Part of a small language model's weights: 6 heads of 96.
Each number is 500 + 50 x the weight over its row's rms, rounded and kept within 0 to 999. Layers, rows and columns count from 0. Numbers have three digits each. The size before them is the row's rms in percent of the matrix's.

# layer 4 MLP down, 576x2304, rms 0.0285, rows 290-357, columns 1728-1823
100:466497479517583481488545489486602417537491466547533460500553509511520537496494490553493557423483543484432531533450453541472464523518418441542480505474496644461409370567540531542511486537522450459482470488548544488498352560504481446542501434468424557432521501551538516486362485581462389476
100:480465511461493601495473406459387554452481480509474492481529489531467489517516535531533424501490520499529487473514520494521468539423454501494533481475515530511539447472460507407406505553560523491452535505481494395602497585486491498504505455494559577438436536577408453437441501497537433458
095:508629489487568406431474501541466464515569556597522479481489538502560486496506533527492482493521542517443473496535495543529567472477456549522540487468479488475547514525555443517569567538580532457538492474480474448504557483543471507464548513486499491459599421421531531519567498561483559549
094:496381509577554513498461563529435393559483443490423605522558473513469552493491517565557458518505524501477459589465442503427547570410467470435443586594566467501501452534571541479460434494467426527457478451529453541582462504537509569401495418482537500446494520459561549562563396392449524515
098:501483494533447429440565579485528554474610529531533488543467512421484442422414535559592539522477555498556522460530485421517581468460537571511379558441529482419535392421558473439583507511565567588497528432477516571525529521552479530451576532569481486538464518537424498448508490535489549554
100:550532538413479498425451453616539486471516479499583499562572431447542495487511380474589530499525375479444418563548456604434544545568489474518511513474471428444483501498593469527485525431511513556438491478464470474531466557576500514470533538464464576447526475447485427523495505468551533479
100:478614496472387475494519547498490431480470523416547542592427468537534586516490557558553408431522479553433514534557479478505428521510480477562444520448509487551544446469519478447549443420496608396480484498535513477555511400523491534487506464531462445459465515535352496518522479531565489521
099:489412482540613529558452533551537547351391497477419586420474441527506570526439579452382453503543487477453553508499526509491485437489526431455459463473555511426447443480475504377596363466506453570544478613471512555417450377546519541525504567508367491456479414466499493484425519521401528564
093:504484575530481552497392641503545523507504537427404587504568523411546597489514446508376512553456539594499495514498555503530464460501545508450496567459531492502426610432434544497505557509532497483516524551496492501619513483522475564595507546568524544524520392515539556508622605444521583554
098:452506525553558489496452540471511489520469512469491371494463518506495582435469540637585458551513543482412513517498519508519512484534516449484546497444487451461543539475536479453508573487535548453454557608492478479496495471511493467602457465513449502546577502411551472485410475504543488531
098:491481475572476478512546565495426483437505535475518562428550501479452486508449452570457506484534557511460531504455478475486459622489471478469543480529460539565479538570510506498502530529480531540529459515487506451461501424503452554522474554520548503531506448481547517482473535454624511454
095:526522459602568546489524510577450486535590477465564338550414432471509470461487507539481476489430516426571519456456496478544499451530458522485475520542464628497571475482492505529499448452497514450388461492651545541435512423564454492499477586371567496478502479585535504555484419485547516573
102:561540489495463544516533523529545606550542440486486533374425493528475504557556509523494539567534536469530525485512542447552443484479467542471484502569540527586463496447500477517562549489541501479493509481531463521502555433501445402471508527403409511573471486581469446435528405532439490517
099:464495414505489499524448485512481477553589533509494583506525531521416504490486491473530522489476585586439559463577478495430445382530506470467506436455459507496412521527542597626517464547432488602476541428535575530473493491485543522483436592481553516488527433559517475501478493580489437535
093:587473519517557429470541573534559471618463532417468565561460516510547499507501517516521490538453581309588510575469508443562483448538528570440500516547524426491547472512382485556463509454568571569448507535468581578416498502531513616489555528443478492486510494516544499459454571516608507475
099:433530439497449507494572607550468526498485520447455590303498438499470452420558495498468523458515554559507490544484542520583546534580487488546507503544465528451478466487384503531443520492558561535511589540522563559535508507549560540512515383488444525503439543468501464511498482488569585438
101:454591472580576453463488505614493506556506516477536441503542501533516505513567466418408465500541519402493517561424440444464542524337542447473528534555517537464583539499469512447467518522512442557540478489504455507465537494577508483459523564542417513438359434482516510503509491512468541491
098:448511588569530441477586493544490467587472495523574413413544516473470485485471594505478513435466508470567576456344503493473485564487388471528504456534505599428472512547569485420581471438579476545494544484510443524383535524607503535485558468566507458504451527539508464538442528598389527508
096:456528497504541520482573399517458520488537489528568498469603477518491553467437542452498525527466513527434556474590467489477418631540494509532553389566522619541463501455475450483463432475453464500511391479530502431503495428488481452636449419567418429420505522462613562484483526561402532450
099:572567514511435483502546523541450586510491544441570377412506450525553524435505530444507523464397502499572541477481507390506485519538497522519443466535509444524555522503504490466514477590481324530541529578504526392528506457431475522333502481483539520473395511535472513488541552534505483492
101:524520430543521485481494484566500570406501550455486473571498497613436466500500506572463569506440570554479438455512482413449485472503524539449559488547566465595410605616440504436416487624509561445482497412539572522561525511382437430517439471544516564540528552527510543466573416394470510509
097:484414547487522549485519419569484486519383520471475469558545453552486507427502601585480489562519447510538455538362514438564493590500402578470593498453592385578466528456430449473481541560482514480477469513524451553536460565392464453502505528466542536465465509528592487574474525578516561457
095:530468515500459531498402412601498530503578535454496537612473474566551546568473514424476521458463468467476518580537498531471582518461492542429487534513444492532541461473518524504489375486449554591517548440486502490393451530580478540518523544508505574541548451450506493524523415454476493607
099:501558459543371544487483491425571449458506496460505498600459467409508544501446516512517564570513512415498532590570508517502488598490488606540474478479477492471499546491426481561475488652546483474581479532465449522530481501474482478529525518525476438447507474650376499528518516447480454541
096:561622470566440453503457470545540496517530483515536489532536478509460536522474487608479447532626565501411489497492515532508463615492531523506439479483492409490580492546454461488461540565512439457481488458480457565497551506507461487489447588457456472638452449475522497508449526416495497547
103:520546478512548505477516468398474529483630462551503621483429602516565416468497544499622518471501484519538447470569467551565499552470529498495471512382511578447497470520484418612454432598545534393433538309447475597561456478542498419500507472517545407396547561534538541440479558549495537520
098:447501519462475490429422573494540459450525512448532524558462582503479485503503535537435522476471617528517489478475441411472543561416513569499527496583487535431655475539599512527427525391459499469491487460421475432418488459539520382499433387547499470480455460538473476427500486452486470492
092:505465512471504446463540473530532455465583490405466518474560525509481463548469501455419495523491425517509482543424519538430566534510525485392448497485553388483659495441405458485501516578432528457476443471422531486497347588487514509416516514521421468551452499435455464413446472470527539497
099:434445426498588491500445461540489561501498473536552488453464510461487536532465561517511490613601470541601595534508520499467544568463518500462418538568494451464554515586462445413517404563419541479492512471400461441466514443485549459432460398548499430500468500540514519483519460460369546423
100:580446499556481538488468485413552467469383543491465366447517522540514530578547491405523438464437540469470552520498526448567548481531514569534412530584446475532506475562518561489450481520467468445464498427512532568363542440532515428526519451433495441436569542435468500533565564401473567541
100:476409516501478463475507410582487489508400475509512432528535493476548575431550576521624491553503642475518467450556522518503470557509454440530519551499474454495417509477453572580544538450507501430439408567445456476479569515468506539553512519566551517473500536463478499511519401490548472500
094:630499460500543503491551558549457356493494470438537555525471507545530533599500506546564466468508606571563436541530529499509550479407573540482488529422584475462455585481525611550427466518471574479493518622448475465400478504499490532448514507493516470536490410413578523565590596446375561484
099:516437480542556528493538521539505475638505487485422533538416474487460412551569577502554469523573519628561532434523534398461459528552449527465515515481477599572604480542449499590547454643457510391409520488503527497473551532527456528429484437506540496479517503528397479461475589626487544441
095:602524538473449548520495566473451497411516481499455591451407494552559589525551555427511455475457432520488451531523530542523499394438508503533435522594498562468518522472515508438538584503475493462484485448449517472574501442535514546463558481519400477454554446456548505504542416468465468447
100:487495496417478514520524463502455383480406566530587573534571523533535445563485407511548566445487473431502460497441522485402596500502479510497554521656538435427499484438573493415556435461509456643496535415516414549528516530566520464441551475499562544511463535483494474494520403428468439499
096:516558529453476582487406447419411499478523500390477537479534471540372495560488589495533504488465431403523462480494526461591610438502480537504462458531452490574478566476454418539498479503472645495499528606546459464443518459428462473484556439491531597536489550429475477476596458494508557484
097:459497413557459580503475439484546537516551513487520401650490526457511586481543514408561502535481483383484465535471537532575525482407503573531536502468471483460431543450523432608607434475563567500468490510525457485552501483512501498537583559505432509455531444539489531545483436520624480438
098:556544533455528477440489494565463458498529437485449536553455477483534573453569428554553496493484499424541455549552475507475443471511503460410574554425521473521552454478502468499491483448507554535438513564553493450624464506499539522551515594555522476506505476472522497456536428482609523504
100:460494410480542527487559621551460513520427571466505466361421532465529530458622433469511565493578508653469460537451476527494461416469562480466448525512450572595539471446492532549511458487458524535482488443423513487514501546454518439451543454561544424435485541472420500516491592417547544550
098:457476488478594531505500526440521498480536526516531461488506590505533541401495452496390562502474510467437603472518474536594448410512590461504466485409404580501483614524544676569458495479472446528478485437518560543535448540514491454508547512555444601511525441499503517446495498520564408534
097:541521561578516492492491458517498534513549469555399453458422511419474490460394481518499491467536466520464554485575496571547400601524482412532469520435415496472474525478502482525499473470436521559489466575513533454502666527507506524483487449500469490474524544522513477506460500477487434431
099:476503483497548558494545438505495538482508446472502413625534525494553451513508512441513569456512427592424504584459516486567509496599552537473474505483573455480509415511449523529490528501535433457404530468577482523526559437508477548494566610564471552497479430455437497527485512457544488492
092:467506588449580426506462522492385471416530491460465489548497498565579500456459540488433502592553495519555493491472492523376538514491485428492524450556490520487478504470534406540612479504506538533488503502466511512631479599494500485529589495519560570562444589410469516479467547510525441578
098:480522462565603492495498544425555522472525598447422483475425405499569501499427528390411478549566462444558512444573510579493531460373425538534515489450523526440560488495540433494539468435605422513459451533526475510589479500475458557552505447475476527543556450494559527552625422461409543557
094:544491479484422527497545498491421420544526442518426510497506458451581508473515467581481460512472462514579487556577499535603503524642585479577405509435575529573424542500473522540501553561509556477422529454491522462565579514499490403510500572588436492491462496527482492421418525479553430482
099:578527519535400540515472481482481408483562490471578501456437482481451497467459529473529467425574518624574422503357484573580474476460568473467493515657518559481550457377424546513590531377492585580463503588568577470477482533555473544488513486517516463593454523479546521450392477544444497558
095:541491507498572573493469432488562470503439456518479526525482513416573408501520494409571434547442472542423563524562498443469440408454483519483539451465565524428494413530539498505573432500467456546548454553535568456530480502593524490520452425519612518482496527565442512391383528557436484554
100:535496451409461429508552443440483523469426479574520535568393514517396497474428437470489499510428516490541480415459478425510524439447484524411523502452474485489373543492436479527564490430590534509455429452491551541462455453509535483530482557503536538478449439429516486589443476516486526440
099:533469579441490506445480506489490593469532479437527486508500527583543471522483535516483508445444495504469493498504497531490455517590500446485464509464544565551554406493515495456497447388569538530491532454472409452526518518443409578416468455503571500530487432491463508550480454521524545451
094:441515469459448566488500456557486519506482480413542474452502438484415479530489527537555523529494434488541608525528438519525424503565504554460521429543474529513471413470579610538427536487552482449498605453516552561543491523599473463535515489423529566476449548452559503487429605543549474523
099:527582460422598509525467541525452526530476456557538533499456557429459531542558472481460530499569588531532468506469539499484560471512505469494494537602530403565570450438496424411569461469380572473507528507473514424484514476518482484479558492481571563506557486464557539521515410520509551449
097:450454426452512430520516573508532520477508479422532450438509550543482506512469584551474543466527544570563580440477486465501468467536490470577456435483514472473508492510404506570526465568418456442546564434583549441498454505530542483453463569394537515431503589552480455524442494590518446475
098:576538382482589478486498531431466495501503433420574455546439487500522531507531543515500477509596493431437542487553534472563602458540450517466508528547495599502528449478479467590516498538549471380500415547458503487500494448388536496625454582510486369522454480456461497552561465511516546543
096:496541484521456471459428518450497389493419457542485490544491485542503467435588446518514480421476489435523518558477523486454548616549441474380483415504463477478402484495463519434430519425518477480449497501574503482507504493528498587489462557538566433443476495425537533607530544500590520529
103:429559465489534528508527626484472488521464541568530497502513498464509514528467450561471568540427568444451456535606469491460423511481544377469439451558491474580474559515532595421586470438428597437500559561471530433502479432488497431477497509528460562509448591491500546435524556540459571639
098:453457434485441510524493543418523393483492568529501494474574461482444453534509473507561434493523527494508449458512539497511552459471400451567482466500495456476526491513511521513541429498494441536513445521522562501481548512456478510469533479522417527439532476445568459534581455552460499411
092:391523509572513538472498488529592493544502484599453543502518526495429441449590549352555492433597460515471512493479446476584425417565467479555582556540492470485450507539379522601431480537554474527403569534492511559550485439500520528529499478489494484498506521479519496486512506550462402508
099:600422489551420482488564534470540484497585535462488559424486443563510470463501510562445537548568521543463418525408445462472587496468591520454445501419522530470450511521500579415450493505435490491503550479418557533427467526464500475501510480571473533413519476474489479489460496478554541520
098:555475468475455528515532507516455543447458599595519554523522533499424507494479471490482489471451458461463548527445472500545381499558486563522488535488399483531493489438372497541543590516461446440539498519460458504533483545409525500553507463420564467467580449556528491500485465505593548520
103:592439522501429456500470523528329513480483496453481458486508484541518511485463535458466502513483459534506473494543542494464549563483463525529554476472492553545457545466496408510535533478589444455516428470532517540475513486453472439589443475410547512484445508539475527501517608474492523488
096:429450494441547517504590508455584517478502403526539423452483474495544505484527516490489485469522510513470449498469464537553509578522520452506480489536511493504518537492501485501495437506554558463525440511522490478504568490546520505550488514441488453428504494516456468559585551571470465551
094:355470501510470562509540509571502454484538536516521466506511546542500438521549497496520511532499471564511386434520510492483491472539480466551559538444540479541552466422599559561465438376499434461455379604572465492415485556462522507511431468485402595572560465541573460483562546376560458530
097:451527483453370581482531475490488457541553446504447474580485471476586412554519533345487477474537551562527518484582517530591490519486450564586404487488444471497487568498442414508492479450527509461488570479538435541327441472476512467378570514403464522488563465474543461648519523537460476529
098:544511602499501438527505581456473417512465547545453614473502575506511484539533390480502579502492592421550403475482529489575517559496445531572497480524479483495531505518427513477483477506607485442456501451445395380495577595581510553533467563465587476560466462512501530526390579478437533564
095:478459547482551461514538481469500495486551555506404549412462427536512469522507377474552523540502555440486476524545518491496501464452380558503475499519503513563535547517509552444549541533452473503482460450572419514487595498426529510580603503492553465462533558494608530501592494509528509516
098:572593496548539550503514503430449401495533503509528559488489517495546468507510572529582450510496462389544588533522537579469492491485416435446500453474464412489537584502490354473539453545456578540531544590476518556505396535439470609508419486470431421576534491533572481445508415528541563453
098:512501491449462577496526502448530444560516559583460521404400543451534485647471473328446485518504451598404501455490509520517434444446445474429473498537504438505464486424496523484507504554529469530533491405580455498503402492545516593511448522478465457457514548519545504521551449389376506537
097:465407563462506540518466486575502520480498558438486467504574556587435528425498532458503538557594568571453431484502520494446473489528527547391539466408509461487474420410554492501430531473483419495477413456564476484596400458385523569519570520523619382507540520416537490503503473440466518486